{
  "num_hidden_layers": 14,
  "hidden_size": 160,
  "num_attention_heads": 5,
  "num_key_value_heads": 5,
  "head_dim": 32,
  "intermediate_size": 640,
  "vocab_size": 846,
  "hidden_act": "relu",
  "norm": "layernorm",
  "norm_place": "pre",
  "norm_eps": 1e-06,
  "positions": "learned",
  "qk_norm": false,
  "attn_scale": 0.177,
  "bias": "qkv",
  "tie_word_embeddings": true,
  "parallel_block": false,
  "init": "normal",
  "init_std_qkv": 0.0395,
  "init_std_o": 0.00747,
  "init_std_up": 0.0395,
  "init_std_down": 0.00747,
  "optimizer": "soap_variant",
  "learning_rate": 0.00589,
  "lr_mult_up": 0.961,
  "beta1": 0.95,
  "beta2": 0.95,
  "lr_head": 0.00712,
  "warmup_steps": 200,
  "schedule": "wsd",
  "decay_fraction": 0.466,
  "decay_shape": "linear",
  "final_lr_fraction": 0.0,
  "batch_tokens": 65536,
  "max_seq_len": 256,
  "doc_mask": true,
  "train_tokens": 254900000,
  "max_steps": 3890,
  "dataset": "wikipedia_en"
}
Each number is 128 + 24 x the weight over its row's rms, rounded and kept within 0 to 255. Layers, rows and columns count from 0. Numbers have three digits each. The size before them is the row's rms in percent of the matrix's.

# layer 10 attention value, 160x160, rms 0.246, rows 31-42, columns 0-159
084:122130135105149148129115116115115118149134140137139197147137149104153129094099102139152146128141123123154085099152143151133142080167158089146159097114147123127135113128123154112145120177120117138115146166114122174113123130145139153212163128114075124120108129151116119098135133161154145126129151132094123085131141124136120137123106141118102121138118123125154135161172116087129165134090132099093176071145146128163180114153110151124115140162105129092146130168086148085140137135131164
089:140103087092117122133173071077129127089125133100115144159180123139130143168125129121134118142183126113104147145148119127132157159075095106158111150144130111121103138162139152101107130141122071149142139103147117099135101118148189120156173141136169142110153126112094126112118140127146119115116129093127083153116154120103126117168093142122163124098150141115117130135135121112155129110101131093120104159135152092127146133097122115133107100112114139140111153089197148137117141148140062
095:076153125155135130147141135107114155122110129088147111128126156135136153099101128123158099178134108121116147159130185133118126103098139105125129139150112125148138130149103143164167109140102114151069175087113136134100168174097104137145132157106162165129184062141116125131148151110151158126142150096092122093150127142124118154135145126160162136134123149099101135114119073138120157147129124115095098150095169112162154129151140096147124106104107091137103144091099153133138099138130115
097:057105115138107123141150127166136081138118153144107127135181141141113135151144095099083120113108185135139115124116101135134139090122116158133148093122141125157198140132144165107146134110134173152114108117118139141107121136122082126112123113123078169140101123129143098160103133132130136138120146140116160081120148141107145101132101104090110120119166136161136094078081153123147159110103146133120111128122119169183145137121172089162100126168117145115153154145141138095122149142106141
103:111145122123138104168105161098039121152122138107104108102137140136120112154122130071111118119118130134131104121133143139177104120136150179151132103135159093129098136118142115134151123145114137123079085120115125119162127155129120114122151139120175133140154090115140128176130149100144139143115155119085102135140136102115138136131122118131127134167138145133131118160078136128105155100134157120136093128175160095150133125083201077134116119142136113092111124195093144091133102135094132
094:169183080126095125114125100107102136119127149124093137161126125127099109140123134196113083124137123139107126126125145129120133123141120163168103154120124189125133151154146127132145162130183121141121133126133137153100089132125127099169161107118079129167087147125129062116174136123091151139108125134116153107124114125151110146141092124117141124147122126121168126078084093134097147113149121135175160116127118073129138127098135092156085098117111137105151107166108136127130115095145146
083:145131121133134142110134091152080146145158140116120087121177143169150115120120112159105108180149150113169077070112145152139119163138101112119130114150140105163104107140146144147124088119108138116076132155122115119099120116155112159102159110134105139089123176153127140120098084117157116149147154109089082148118115136135182104126131114141110110128150121085149124094103096121129135169112144164142135099134103115093143148138105156147135140130122107187155132114138155113153146123176100
092:121154119130175107104106149133134135109121164166110142121092125105149108134146096152125145092121138124130084124132164154177167064145135117108097108145122128090102117155116158133085135117159156165154145113155156110133095103158107122146117116142134132123099088161151156151089069145142147134186107134061151111129138142134142139113137111105137112124133120153133154139080147118152070113137144107152125114191130110162118129148119109137137106123146133112143088144141120098098108113134092
091:147169132159162136119118108141156135111144077097110159061133122153129098142153116130125167126131145122154173126134126148118147079129112100133134131127128091114135133105090111098125156104155137110100187127119115089123153155170100109139126099131121119131125102137111185144093132069102082135100120114120128145118079123113127099110142126126146135097167161121126093164123148119152122146144101165116117078177109133153117117116140149123105095102108149159110127169129140145167130105164093
092:152129151147102107130109140105140113169130098120136152137148130160174128133132111098131141162176116148097137138140134101089144135123106146186107143107141094116112116116122143169163103077143098164116129069135114130113129128064082141137130152150129143158143107141070122144137097178139129124122115115151129156186157143123120127143162114158179141150085112162149127161142142126124142110117121141116134110091100090147143129140118113121124134150085125146128102108126125130066102178102111
084:123127102085124110101126133137113112087086161128118133161141100136119085110134123094117145124147133096134172190133147112076112128109124139152117159137139096090143088136088122127132141134110162112077133116136167095151154143096165126143119114133142125117121133122140148082132117149072118151171113143066153154121106130091173084155138143098122135103116089149103136120141095095153155165155107120114123117137137140170160126106121108144140113112117142162172110148171161093127125124127122
092:091085133115104117114138109078109125079114131153133135109132119128139109112141167114130112120165130142125097193165132114082115138113158112161113148141131138144139119092123111161125073110136152131092103105146128129160127132138150106130146121128149126098172177137140118151158070075147121127152153098140131074134123107164132124095127134171124120114090143115155156160095121173134175125125094113137100094124157113115112169141098081164127143149110138147139097173140140140115127127137101
# layer 10 attention output (transposed), 160x160, rms 0.213, rows 31-42, columns 0-159
076:122148103151140137081131144123142084078166075084124104128153152138103147187104157115153155134108173136156166147109136131107131129107114130089130150133101170136109109146140072103117133107141140125146095115147123129167171149112086109094099153158136110132163152109132141147094134101182136148185139171123150129144142157094114140140094116153154162120141152124118130154143148114115136138153098161112115118112122120105130131085131084151141101144134142131136111114134120105103174124100094
088:146152170084163130120133152101124150116127135083124134134105124143175128110118147136133201147156136121112181114122141163105130142089126094122165128104128127166139113160094125129163122099186149098125140170109136109133170134176138156112133167066140123122129156132123122149111139149096129151128133137100123138156103161139136110117146127095176121123095128150131104160095115117095095121134129131115148100145140135117120126132148121146143072168108075086103126178119132138129121131101170
092:133115116163141178127153122137105147105142118116153139124189132109061129110097138133129133100177191165129136116142102137097103108165104102168133146118143141163129147164095117192133121143127113159131081135085125135173120160115122147103154157104151160124139096122097099117097120140164140147111110118120144128112133098138160147141147130143114148115150131102122135135116154134139123117133128151088088107137097117096176124115172140134102081166120093112115169143171148122139144154114130
094:135125124129077165136143130135148144136156123147114121129138153138163133124118120142121087154119128112136128111112135096165110148117156119106112088084098180129122129116131093132113127118138123142133180184090123146139105122055129118136086119083119136066169149171101162126151116097134104177121145138180148157106142132122097155141167121112106125161177130147101165147127118157148157157111149095093136136127154128120128119113063125175103105134118131130138102130111118127142105122162128
097:122061142146118161105128097116132166127098148110107133155126145117102123163140155154111145099121128105120144176091137127109117131100126091131104139106105162102086158123092086121107124148104140125105142137126128099130114116103098083135134128095127140069112129144129137134101141099147121126199156150127157092110112167102114105146153142147128150066132150156146123137148118110102135153137155128104099138137091137115184145141128141152077125142109095082137127141137069134172149108133131
094:127168162134129195133155137081150088146119111202119130114096139146125132120146155108085159134121111104127168131137129144168078105149144139114102106115144094136115146084196084131149140122082139127154119115114111068127136137118128103113100138099151114123141112147157120091127105136115117143148156168157130141109120123096115096154106116157142136142116145155118089173103143129137151089149134112116114170130111112129151131074121148113143113128112151119142108112165140127167161109113144
088:164102111150113128134126127140139080134124156128138155152091158103179149131172134138164118111157063154155200127134131092120167086149115138086184116138126136149166092168162113109158156191128126143148129086144123117124146070101142128114101142144128153115116143116129132136111141136125124158117106096135089137093148108154104126084119115129140146148131115149103132091121145132162140127119106096127143129094146141152123145143099136122114096180152112110141159121104117160135157118126116
097:139119139144134122140109088167118120138157106129134164149137154146118100128113133094102115134146118129115114178146156119099126127140141109105137158157085109139088115118130104152155117139074091117193150138139131117129130137153087114100096060108096141114178120084104114122138133077108112099170162157117105126120134132120105143147144158130096130143157134122177132151136132155137172137075133159135151123096159113128158123107098123160109159140115158122112121109124147137132175154116193
087:121087114140105131058148109144138116113156141126177162145123141117121156130102120155170119138101108090148122121083129088136128146121113153130154115136121128198100170158178141149166126114141105167115067181156101146128090135144166116132139124125155147139124101127123111099140112106135082133170118103122118145143114117134130137141124124095127103111134115105139144116127101088096078116094134143128153138128106153120104149125117092159132135176123140178125109084119122098102166134101144
097:151113125146100145137122122116162110133091155102100151116114105134113070113096144197109152126158123135149140120112105126119104151165141112134129145112125111137102122174097146125129102102162110071117132145125106095141134157171141125117122194118084185100087135144129164072102132128138150115107101163170087121115174109144130136143128153111130098135128156140110145137133133138110122117123147159141066156088108169128162147095137088137146122133143097130115123122147127151099128110152111
085:155105105142108128136118153142106114165137137090103113121089089115103132118145145133120139070133161121118145136123142126123095163134109141123109130107159171108105130129149160111085092123148120127142135154126103146113067132136102145125106100159134092124145170105107121104124107081137091175141113122141121120111100134135148094127169131142141087091129119139180083122093160111136141086096099146117128143149110090172102132103111133147085127144134079141102085141136169114130175138085155
090:121127102105139054095145139178110126109126133100105148138083106102140153141106106129080118151132145156081145113145152150115137158134088129116124101122165115117107135125124125123102138175141139122132113118106159124125143160081156127146118130102120155102111127116138135127107125148148121168109165110092129140094134123155141085142107097135098158125162169110114151148102147122056144162139096176131130178110113153138159113105153146129126174166152113095148136148106161123140132099083110
# layer 10 attention query, 160x160, rms 0.175, rows 32-63, columns 0-159
080:186145115133103116063138162092128114116132092114133127150127129108152140090144096118092114145108169103124197094155117114103102126166118112146159094113109123092137133111140117169151121138171116153114155113134148152148095107109204143163144147108130092121149145151120147175099152108118100093143124143148131086125148173158109112118112152105151098124134111168174126129096096169151133125108146114134139157135116133168094146145164125115146112141125133123107124148130106115115152131134111
101:088061160147102119139154118175144106159146128121117111122117113134204116130103181152150092108164102132144138135126156116172119169136113160111088137133134145144091126149165165084143162126111092092141131136130126100156122107093100116153162117120167112126132118150132123128114112156174129132159156110153152135151147145111125133127131118128138145120100131069143155145151128092094147126120138133116142092145162157145136081116095113110104121131129114153100067141122114142106120153129090
094:146121116138126129149149102129105099105132137126167087119127111142188118118113122124119109108152156123101097128110142178144166150083150143185130104155150127160119101224159108145159165103167139138150110107096097110169155119103189111150177110147152115120120152119169131102102122107156116124131124122094101162111141166097111133099140116121146139137110087119137123135150116123099129110111149160100139114094124147161117132140152141123118152138172161122135109122115094118125157126119112
080:107135097165108106125159133074121130117159093141148116143141087102101129143113096141166154110144116139052107133134072139105122113092154083113118109161174126151134084105128106163105156117150103135138079154130142124143101135086146128116112112147113138153134127158144111157150137110125154156075171149145113115156136179153106143136085121171145096124108099123104100117156162106097123128132123141146104158113114156109097120162149137121145149128087146131132129135111168167117111124131121
090:111131147118145068126145125160074059138128104134152133150106123159105081114137147139148099171177114113128102116139103141119146148169101121129110129133092138142130126142158185119126134113147083146114131138120132123127130112148125153156134104130152119119119126128148105137111097097135095116085103074153123154152123097143120155138156105155170116106149129101137145145151157085154132171144117126100174104157153149131135108171116144121129113194157115115132130166123111141100121187162128
081:171121100102171107136115108150118113211142137099149137153133147117117136080116125107138131115148065162083141150113118120110160142113140146102139136117104106109102146063158113148148157146099114100141135139116126160112162182121151161104101124118132118112140102129093149137120114168087109150125138119125143167127123129115116138080144103093094125166109125123163116136137133158095144093117119155141107132162133107136141121118173140145165168107113098102161118126125088149149163159128146
094:124146099094137136131118130062147124095164166090086162147140147137135123120093145128090131112122151129110086122165098138082123116137099157105141169132133090092136134113081109155137114092129092105111136175131124151135109197142140109129129112127118133179146172106141177133121152166146148123154086155080130115111127172162134133158133146124158116169156093110139098125094127131144129154133082155133108130133116125115104146146129113125129154160177147134099132134119153158118125138132129
090:114112078102121137148130105156140150131094116086129105137098094120086193078132151147175112085094094134131131127111131102142152113112154200132078141111180137140112119140157142113130148066122141114127158149144111110160083118082143142134181123145141125136131109132127145157141145139123122136145123099119143148143145169080147136179155109126171145121117110150130114175128136107113134135136122125101119113100105130115137093135137121143148085127153137124104141146086113150101122136169150
083:133130124160117128109131074130135102103098113130103117091152140114115130133123111109108120097160136099129109141112153101126136137148140170111146093115165130113110137113145095117134111099119120069157141098104110137169102135148110122140093133104138148107124137167126169105128090138111112075092111129159164144122137089121132084158135180074094154178119161127099121130117144150109140137128118150122096139111139119167164119108173131126138137139167142143162146198143145127114163164183155
081:130093099188147148119150124121118163196083166118146102095166190122124118096127099118130145121145123138112126152164150139105148090142128141123105152155106132140134109140131124129133156149142136133166152129170123083110136123128109145151104149137132164140107123145139095119141134107132133119077084078158131128113173128078107116117178139115096137134124122145153130123145146114165123098126141145153119119111090145156140156111119135131207132153131125151072155095098113143116127093116141
091:160119122142152143112079104115142101067125169082086124158158183115099133102115134118133143087089135129061107101131135089113063165130113145144095151148133133133121121128172099145134109149119151116139117111125121141120130183137114135135150131149099144123133108111147135127139147153160113114121099096105140110132112138157106152090186132108132107098065126104139130111123128125108141150120131153134126138106120122093097135134140109137116150113167187130121084122167146113091104140094144
081:133162146165161084095084173135154138174142159135126129102113123128094125115123125111135140154138135153064124167132118152125116116168113113144157134131167124180140103128088124159137098137144179084112125139137143110100154124147119119171130156132072119112131165117134126090154110133164096082146142126123145105160139177143155081117122150129111121076139184134165121113096097132102131142092103155111135147138105126121140160145156126083131135105133089121158145120119130120144118135135118
084:131121121094142105146102160137134113134184122126123135122189127107118128139100132149134109175154150190116147130103107131056137140110091093095111173113111168147094151162078126141120091085155114152138129137125142141167129123127142160093124127136126148099117099135139119172121100108138135139111110122077072164105101157100113112135116123109117142143144119120111130155120099101134157123111135136136177121097145144067110145120134100109136165134133106162112136150097101119093104129117099
084:103152103131141107139134133166099144107105070109113106118141156144156181118111107119185160151138115115138122129130158121156139126087169147102158110120107125122126147106141124104094156156149107056134116123062131143113143125110111124167144139118102164094112122151141119102109136155156118110132125157125123154168127136132122128122105082108110115139130107141156123135097091110134131161211124119112162122107110118085159156128142139125106112127136101109100161122099154098164126163178146
092:118136134119068139167158136151129133144129108109163161176148095138144127118126142131117146130124124069128111179143119110153147143090183163155104143119054150166122140135130153127121132087134136098162116186138138101141118114112100156127149136154126110159095135146160139119098101135160128119124098139129113148125103101131103138134127114133090166101135140105147170139162100136152148145147150146128117136144183144110150170093155134152122131148115145093106101132153115143074101116134081
089:143100105087129171121109107149160135136080131134098133119142137090112088097162191143146083108133121120091102130106129114160164105136156140123112143142115122140080134145132160129099134090094127164110113149119114151085110151118089135119100124170124119094125114115162151086101116095087116121127111146163130125128127120087116169133125111143127127158167138145150116141141138141129093120106161160151142134110169165124089099139111114136174051118107098140136127143093155157114133130152114
088:144181117116131121183119097139120142113127153155151163160140132127136124129123150128147073084133135108131179112137131138127130123139143164141107090115131126095139143149107145109136089074126153127118115164143112098129148117122120103109109138180141144105134128116132124177137134130152122124074149142132122115111101135160090081157167113127194122135112156134153111153153154079124144114138176167089106145139150123138151136137077108180140109121129100154132120157112071149159116159125156
102:124099146127113144102151137145132108117087153138159154095133131095179124139162116116161070165119100105110147112108077122159188100141128137129133138131101156169108134116125146147139121117148123120115146094138140095156123127075096099150130149116130191122117144134117146117100111110138106143148130153173154124120140150122121140167182132152139163136136141156122113127123127115144134134098136150114169134143123109128173182147079145125124078125096109138157110126102086165176128142113178
092:126109112138139157132128180092103111130103105193141129139086133130125123133085133129149115109115127162139136119091165118122161087176119156120117069153132127123149179094129137149162133137106107133164115107114094177123131140184124155137122125125155196161146129124110101122159151118141103161143099126136190131124111111091137138064157100126109089108118123145106150144102106153116156133127102127120127154115149123124096135111144147118148132102138175129114104129116163142078127117109139
097:082151125141142118134118129113151118129141168115127140089088122091139141150139117154168135172092107133140161118139160113136143158138140148111130070126174125151129091109149147143146138122135107135159132152120151156113103105123175121107134147146118128150095119115154135106163170155093123171097125119129075126162111138124088074139137090097136134108097122110101136114094103107120097170139089116104123100160066151130118150127153117104137137124177132136153136105119146125110088065115100
085:122108123118120100086108166108139113141146173119113150131154151105130140116177131112109113122164141097110128089092203081131116129127125141181091107148147135113137122102134081138127149124143129111134176146118121162122136112119101090150112152165099116130121140124104153135152170137132108152135188188150138145130159131133149110065119138136157125152121135179157103125136137137149128144151147119113134140157137113113141100102078123172115125152113117129148127143123149117114178196136131
085:089143098090114130147132114079109155146164110150139187152117111090127120155174151106139128118162115129139166088136157160136126126126106143168130153170122113101092123152188127129148139084091132125097141096115124108132100112133102112145108130158112078108131107140138143099113166153121119104122135113155116142114083137107098160143166133157136129139123144124163126088142166136110155143204153137100169150087124133161103122110142137124128120151124131132130165113102149113098118153102094
087:122086102170120115141107124141160127110136138173139125122148127111130115111128150108092118090119148135154120125155106106094142147112104117148110123137085121129121136147102084123144113204073102127104107113136157143134166119112089162107126115152146109101135128108145183142080134115114136186128128145123118103115120153090120116107121158105136144110163137170130147089138110120119141129140110129134157127152208075097124156103134125152156083133105154171130150113137106149171154115101156
082:151165130137154163104093152115152104151109134118135129126091141157090121144105135121108088121133108121108141137117080123173114168179159125060148115124120090150153121143147096138144116099085113088157120155159116143103110104171100105075103158112102151125151078130142140108142103115118155146120148150125104103091151124130119117133112142109126142100103085161170130070124115106153133118174122142121160106152094123112115145148126114101159124126146114129177148129177157127125115136122137
082:130134098110146104094144099163105139067160109128102150110155106102096123161116164158126134125153167120101119137134124111100122083127114126166129136072136092117135114122100171143086095118147127116157111106111171125109155135116158109165103135118122139157116131118079144108184102132151138130139135113138087127133117166126169138148130137119160084091115125119110169096123167108108142141124121167171087148161133149074108108094156123155137117136137134124166132118113077100129122148124109
079:153163113127097129148091148114131135129137143166096137146148145145130183076117094115153157150159143143160145100114126137115112125102127097091157083108122133156156150116125114084151113108139115172097103126113140165073156097136164145088086101146132141119094159159140069146114116143121154107124148089134167116160131148139144138104108151092114183099156133081136161127113127136103101127125106081114135141140092134105117120114137134101119113132127090141149167099138138107141154149154117
091:099158171099096164091103140112114148127133132160100124110153127101148137113169126171158183133155170163141142135109104118145114121118132086132082136122113102102120172155097055155094090123162090119158148147117075071143100102137121151112099144137160117104148171151125128099111132153128158139142102127100150127125147115103086141127142154142142128131126128172129155146116129134125110166098116151131108111165142138123154124116140161151145110125118144124159136118106123126168176122120152
094:095153139112145103145092128153114166106120131094077123135149085128136145136144152121148098134099096142110146111163148130123114125128126137143148128128160144142086120116168082109079133100149122112143124154095115124101094080112169136148176115137125100168120109135180118143179136146141125140157128128095115157115116159175121124152136150112111104115129096053112121116132126099107111140128139157120088085135121154160130115131124135124132093108102128081137131128064102109103074125125098
087:142105078208128141136146136092113137157110122111142110146180114123154106136135130131154135082152098101132122100110134147096141112126131137161114124129127173128086139151075148113136122112152138139161140165124099094093143102127120133081128083114142140087140086118135128097114124122149145117096145114144128144104108120118109107120115154082096126114142150149164157107158176121140136139111115173136146082142154152125088113115125121109079123139108155142150120096196140147106164100108125
080:135126086133138099143103060131136110152114148123131097104102141151150123117151177102114122202138108125141082138110151120074137132121149161162079117124167124092148130103151129116125120138085118157101137115128110121123114139127121134126118061148134105113152150101105131092109127112100133136153145122117140104097145116125157092153173163172113143102121147144106135126138153085145095173125155140126088109152116057138123067120111146134132145137113118141094136146122152154137146117122143
088:119094111117146112161133124156128105158112120120144132127105142150144125150165122110125162143119117117164127106100116143121117116096081099103100136150152133155149115118105149117116151093118127150115069164074113107192133085153140090121122146115164141114158168138175099161137124102161138128126103121157097158125115133162146132125123113116119149157131143148155160130123128159152143111147148123187176105104131082121112150089101127105103105088153166166125086120137103135119162157178139
090:131106127117144121150126086103132134144080061141108109139095107160150114135134154129099100130120151108129150184140101110088152100123163122094097122099136126121100113135168155135060119097098122122147125104122088114113158122135091134117144102157132146102129140112187136090118117124156156158115179134136127153141138124098111156126148123141130158082130131112131121125112175102127198140138167137112127109079114153146132121100107121151090095130098130123127098128148086118090128125157145
# layer 10 attention key, 160x160, rms 0.182, rows 32-63, columns 0-159
084:150157169168061165095162137145119189135169098146164193096124115095118136105080127120161102173099149109157127097141109131115117119138139119147153122142145132143075161116147115136099179136155092148147138176115116131121110094124174099119090135141139117086124132140110129142134134129110114127086126146117115142143125116117125131153118088100128173128130111107142109134148110144138110148094098139127113147111109131175126129141152112156130168111107117183136136114132130146143158107141168
089:104154109143154120117121138110121123115122143114091117128128085115111108155125165147132140083137101139201078141115167084122119128145130167148136104106111169105162165119109140158128108182134151087125125094155088131117106139122102122140145119125125178150124135131119154079112132126145091124133089176188121180130136121145174121131148150165158115136091148138135174123117160120134100145186144133125145163162129133098131107129144143105124122114103130101116135143132118107097162102154147
087:115169118120188122107143150076145115113110150082102130132130122116106149125107132142122123139127117127168100106139134164096131127105112120160142133102169143111140116128132141154140135141126125113154145103163144154101133097127135097147148096152109165155091153148131110109162105148087139169146129138111142143123153148156188129089104149121167106129114115126105152120100102178132103160172132121141105107118122148146172167147139142127141128126122111086122115144098094188112119127044083
072:111118140098141115138079119144120108127124112128128137137121136148105124090107112124138121077121139152115159160148137102124124154173101107135088124141140106170168141072137136127111135109106114181131116126099134156134130147144106159162145133122111112186129157119121155141109110153093133121105153140158134079131097121075104124116103161091166170089110105090119109123101137143073141107118090164124113120153126165078154121153140114107098156171122117104149160118097143150141092109085116
090:076139084110159114104122144146118112167136155119145134127158127118086135135131136110162108152139110147095117138123105136157138110125146096148146112149181169121107147155141172157128110163143143107181118124129148113155151142076156101130174200139142171128116126126149140188134131136129153094118139133132138106156138072150152135114135137115144100104126146136116148117115138137119148140140089168145100139171157161126131178142116124119106170124125117113173155150135096115127130169152082
081:187145166105146145103089104152108170093094103133133086114104075107121106116172107126125141142125143155106088166101108128154148105110163143120096147106144110122120137132123144132098128181114149142098122148124131151160105119109122147113119119122162140130075163115144150159125151143129157132101109081130154115112165140183139162114077121125150144120135166095135130111174126136121161102113109138115112129089099117115133125136131105124126164102158131126098085113187121167127150113118158
084:123109136056111109119130130125140129112119168096154120162129145159090102162126170140101114158145137130130162146133094122097120130142142132117104170114131153136132144132108141090140093110158104136133103136141147116114124120217129136108150148125127138150139133110165100154143136101149129099120126093085091094121131127091072086141145158141127124084134100172086114148090114141130107136147080141140134130123098114148114162165167155141120147161130148097178143111164162124138124146146114
087:122128132121199133122091129110113124116149175091115111123142133098150156118144138118114120137132129119141113100147082092131131117134133106121126113124121143100159122139136113112164147168126078122052168136115093151130137137144167145115130110110150174149105148143157133093093168153126134178109120101156139133112168153139162143133128169099141130089080117164116126157131121153157107177186110089158133161154094137109153141144107097116124157173140133102126124120134115150121114092136107
081:151120114107162128130148175112127068111121147130131075166073094073160145150093154109118115097078132179163131119166139156114144182111123135152116107111112180136108150081096106168159132161139120173113107134112093131117120151106104115110122162098134105110110133166132152118127123111134076097109143101148097123094121121122114159133114133154124115170149113151130145138179134133122160142156126125139115110113140096135126137119112139123104113092146126085119142125110109139140150158140107
078:093085134165141122136093107128127140139127126180138113127144101118089138130097122137138158132101122133122112103168167107114147113122113113161138128187101116095126095177137168108085115139156121154113151117119087122113150146117071150163165152107124125131120173093134132133083159108108132091111121141128108090103149164104145103125149116110117123143114119105115134126130179123156142135107134115156119111097066098141155128113101072155135155115111156177094128145126123121105077105118121
080:096117153141136124118104081100137104151131094153134140131145121111150070139131149100137185136138152146123149133113141120084132166075155104122110163095109106163123107142143112120101078146098139154148119125156158148151131131154131157107150127157134149117132099139136118125155147084132125166103140144120102118119052184105098137148189156147135156186123150153118162134142145115139120124133106089166148117148118105137128142139117126136147076094141142117108135142169104127104092114119121
078:103150113141144101134109142082108141172122138149130152159131111152108096125107182150129140138156118129119166154126162112107081116125146139130155117129133122148123074124139122121084093115108122147132105120150129126096155156138135155113110112127116132137120101118150086161139152116151139106132162101117103155112100125083124091125173101164107131168113113142174110127112157101126105089163118153120091179120131118063108089098102131148145111115138094131135123128115162150120115208105090
084:121177145076132094105124090106074111125112129144168124142178157176139158129100138127122104159125138124118115125099145093129105107154120157116143081146069163129148114117129142121133120112171119161134146149110132166133095120129114146151121084122186159150113136092106097146172095125135087091129135107098141115137090128139133114172092116118116144130146124121137133161062059121154141129153152139127139135130150125129111120151075142137137136144115106129129091123097095127138116128131121
081:115156145156103113150108173149134103143185106149104103127114086114128127089115135129199136132142115132136119138176131146151100081135116170114153096128121109128165126082124092140133079161142181110125149123128082122166079114089154123144105136136145125124145122163159130142166119104122103093151148125170115100109146131138153138111121152154098138097102093147121136158134101131107101163152122131127143114144136154115118090112104112177161124123150139126116082104134155138146084125111156
092:093098104138129176133090143154141098105124139128153087116175136086116096119118131141137147059095109118189081120112157131133122124105146127126103111125126137136128122165089138170111114092137164111108151134091143124131119080150151135116128134164173100157131135094157162124116137139130143172106101125142124137143144112090134145103109106113144077141126138109092163139150126120139155102194128152134085126147136158075139145119115139130110120128120101163108075158122102137110110143127118
085:113104124143158116124107133118116133100127118110120128113108132128126110101166154167115106109136122118049109121112069113143140082158165114132094085101131117106136144147137144158143159110123164140078116111084087098117130154175112092172148110096149114123124153131135127094123109141096094132137148137144152125146152101133131152099126128112138147130106108107136157104202137131138130152126141167131153128126119130128135127110051128176118090131102134130136102079111092147107124097151163
087:098131101159114112134115158128143129109102108117165120099136106108118121129156177163103077155106164135151148133174125158141168068127151156148157114136127139088162162118165105128103175117151088101163145126097092113141145128158089131134088116168170142126113091128155142110121093145139110179105173153147143131140094103101116148116127136153133135100099132109157194127139155096106113122120145095139148132136144117120162144107117112128100128142124115121121115137106066137145123130126144
088:139119100149108168113114108117172119166099160150103145093075091143129116096122151117129078113150110145136120142149116106158101104162166105103125110141137150120116121162135133134144184122098122143131131082107090144112103104163096136147099125135133141115151137145136151095106076105153132130144135144171158142126122133091192145126140139171153066136125141134120122135132105133152135150150106110152124129151150120126104144117079086108131097110098106163171101141167118131138098113179110
081:150091150138133115163156070144090138129122109149136104117105141163134102099137122125142096134118140101149131149133123136116100129081120135132090191119117136136109102108149131129125115165130127147122102106132092168130119136112111122126110136090140159148113077089121103132123168068123136083173108129127118142096091089104092154086159147103114153136147178170116101162115139153128133150160135119143121172116160095112116108102125151083125070134123134099127118134123117166135100160140157
086:160125097132090108142112126124156105116147120094141151086136115136146107129139154199179103077135136111159155122128148109134127126150144147142141076137147155139130070141165131133110120123132181121108126115164123195108112134097145124124177131161134114102080116148101155136132134143093160104113148094113105077103117115132096104130105102126162134143100113112136150123095099125089133133149092143097089127125113143122130129136166128114128105178148136104107182117112152106100105135123112
080:166078138121106124075110133140095121148119125117131152162148125124129121166144112122109116125119132114141117131093112126078174117080149120137159120147164118115124118117149097128098109149133163128137136155152083146081121113127114093125110138156136124107122121121085199142106102120115133143095169161131166101098155133138182143100156148167107156102102122109154164112134125129091137140115142126122124149153176109130152127133106151180157088102131106125154147104167145117157156177108161
077:130136117131139112112089096145121098136105124086112070127124116105136082129167128119157147155158160108119119154130112131091168099098107106137128137102147096093144129109078103163123121076096106123102147140121149176117155081141123129123159111127141090106137158144098120092102131172106098089122145116074140171144123134127135113113180120097122111103119099076108111108079143113136149136131122097161139129186099146131139119121100141155137120117104143099173144126145133152131123148148137
087:146127158153113095153107132128139155154146131109116105127090129121150092124140140163102145127140109130121093121161124139110183136125070123176101110165111145146123151116127119117108124140120149103146111092141141147156125105114110095122122100174189171099121163120126140095102110124135122169139138157139134126112174169112128130142147119130097131153133157124154131160158078147110107121098126159162145084120180092104183142140170147110092125060131136151117092132152135127137124150141154
079:186160118156180147120099139146118113115107099195134154107144111153165117112119138098145110120140151136153158141161114099184113139119141134126131142144094080105095128156149141160162127135099149143143144138178132171100146095104113122128114122126114104138152111127158083085144140118153125097103094137151098095120138080099084140169155137102122108097131078176142120108134128094125144116197133140167158103106129130117118104142133126151138128136149139138116120112137152115112146117115144
078:098145156127191171098102180174129154155143141136147174097129173116111121106156167094115171192156105137112132114119119085105109118143124145118136134147113127126120096092119107120137153145140110103101120146107155137107138135149112134119102124134124101124113157145106130161099128104179090134161177154135129117131104143106148141114096124088127144102154152096141129163133136098113168144122124150129126131130149135107081083131105167117180136131151108108129144141102086118157151088156136
081:179131120131104093150094167144123128070096140136141169144138116161150130184151106080134114122112157135115113133114118101145100130122158124111126106105122116165094116135102096111126120142113100164162131091106138139149093129156149136117121095094118130159076086149135108159121151121094081099128066113102108118112135112069128154135091121118122130095097120093163124111126110128121128120105136119102110157093128124105148107117116155123152148124127104120098115135091183134153128185136150
084:099164123115148135122110104121141145169107147146141143102130159153140131077126109153133151091124127137097124195153077141151160099125125148115092154101091134134112171154105148166176100102189105143144139157085112162067090121166153114127119138149113117121119154130121126090135112097113091152101162152134079101107121098091132116124109127131124176119154124159157116155125110141134120103125130104143156139165152121114159108141144135113128178140129114126107114116157141118132124154160151
092:114171104126114121118107119129148162096123134115112127099149116073120169121109129173131167126122129110154102103133101077121130131120083146130132139136148155157156136126122117105093110118120114120086150137133110116100169134141146127125142147147113139149079123119168198095131155132062135154128119125137136131123122138147144131093141127098105100108124131104104187095131150136101122156164097152121091140134104144150091178141128129086135127121141126093171134101119112071078139105140075
080:107146126116148189132142132115136131206139127173100129155134119096185102143177117155136095151125165128146129122116150146117173106099122132121099123135090172152108103128129123119095098129127110137131095107148078121089140091126124112181169154136161128142152103130144118125114112137081142148135120133124120157105168162138136134130090136137086110116152159104138100097164130120124123107139166106121149092113143076121127077100139167121106121124121122106112149121164082146129150135111121
086:093118113124160115129096097123096110152170131118094141117142062158124159103120138124085121125106156106104121101145088097084107129130166100142069169143071089107140144145113129087151139151137117113152115172122152101129143148160172107095075133116131072138113184140121098088109090104125172133112117130092126127130106105144111121101112140122119125134089110088128112118151126107153125157106115138127152082152137094091133122127123148129137138129136155116132144118141141142120120148096147
084:137113031116106112145102149123146108120124101113149136099117138140126167162100117115130121104159162151150117137123130128100143107120160127114123133161122159136132165111122165093096131138142116108165125129081094143155129085117096143141126139146155124104182137182178137128131133139134151113132121160124078138130134191136124146103100107128129138137136144189112102122117114125097100069188149159101111125133130108119154129106138129116118097100121122102132109137099094126142144149074136
086:128127115094138090151124121140136084125127105074108141159134154112119098138164112144105161133124111106094113110113153141123131062083110119155075135135119132124152129133104150200134153163116098119133133101135111113151160147142165082161103158111110119149094107108135149059170124134119165136119113151119125121122109113109150129126132112171156107117114138158102132110123151103172118154175157114158107124128117165159110119150104131160116108144118126123133156106125087098100101155098090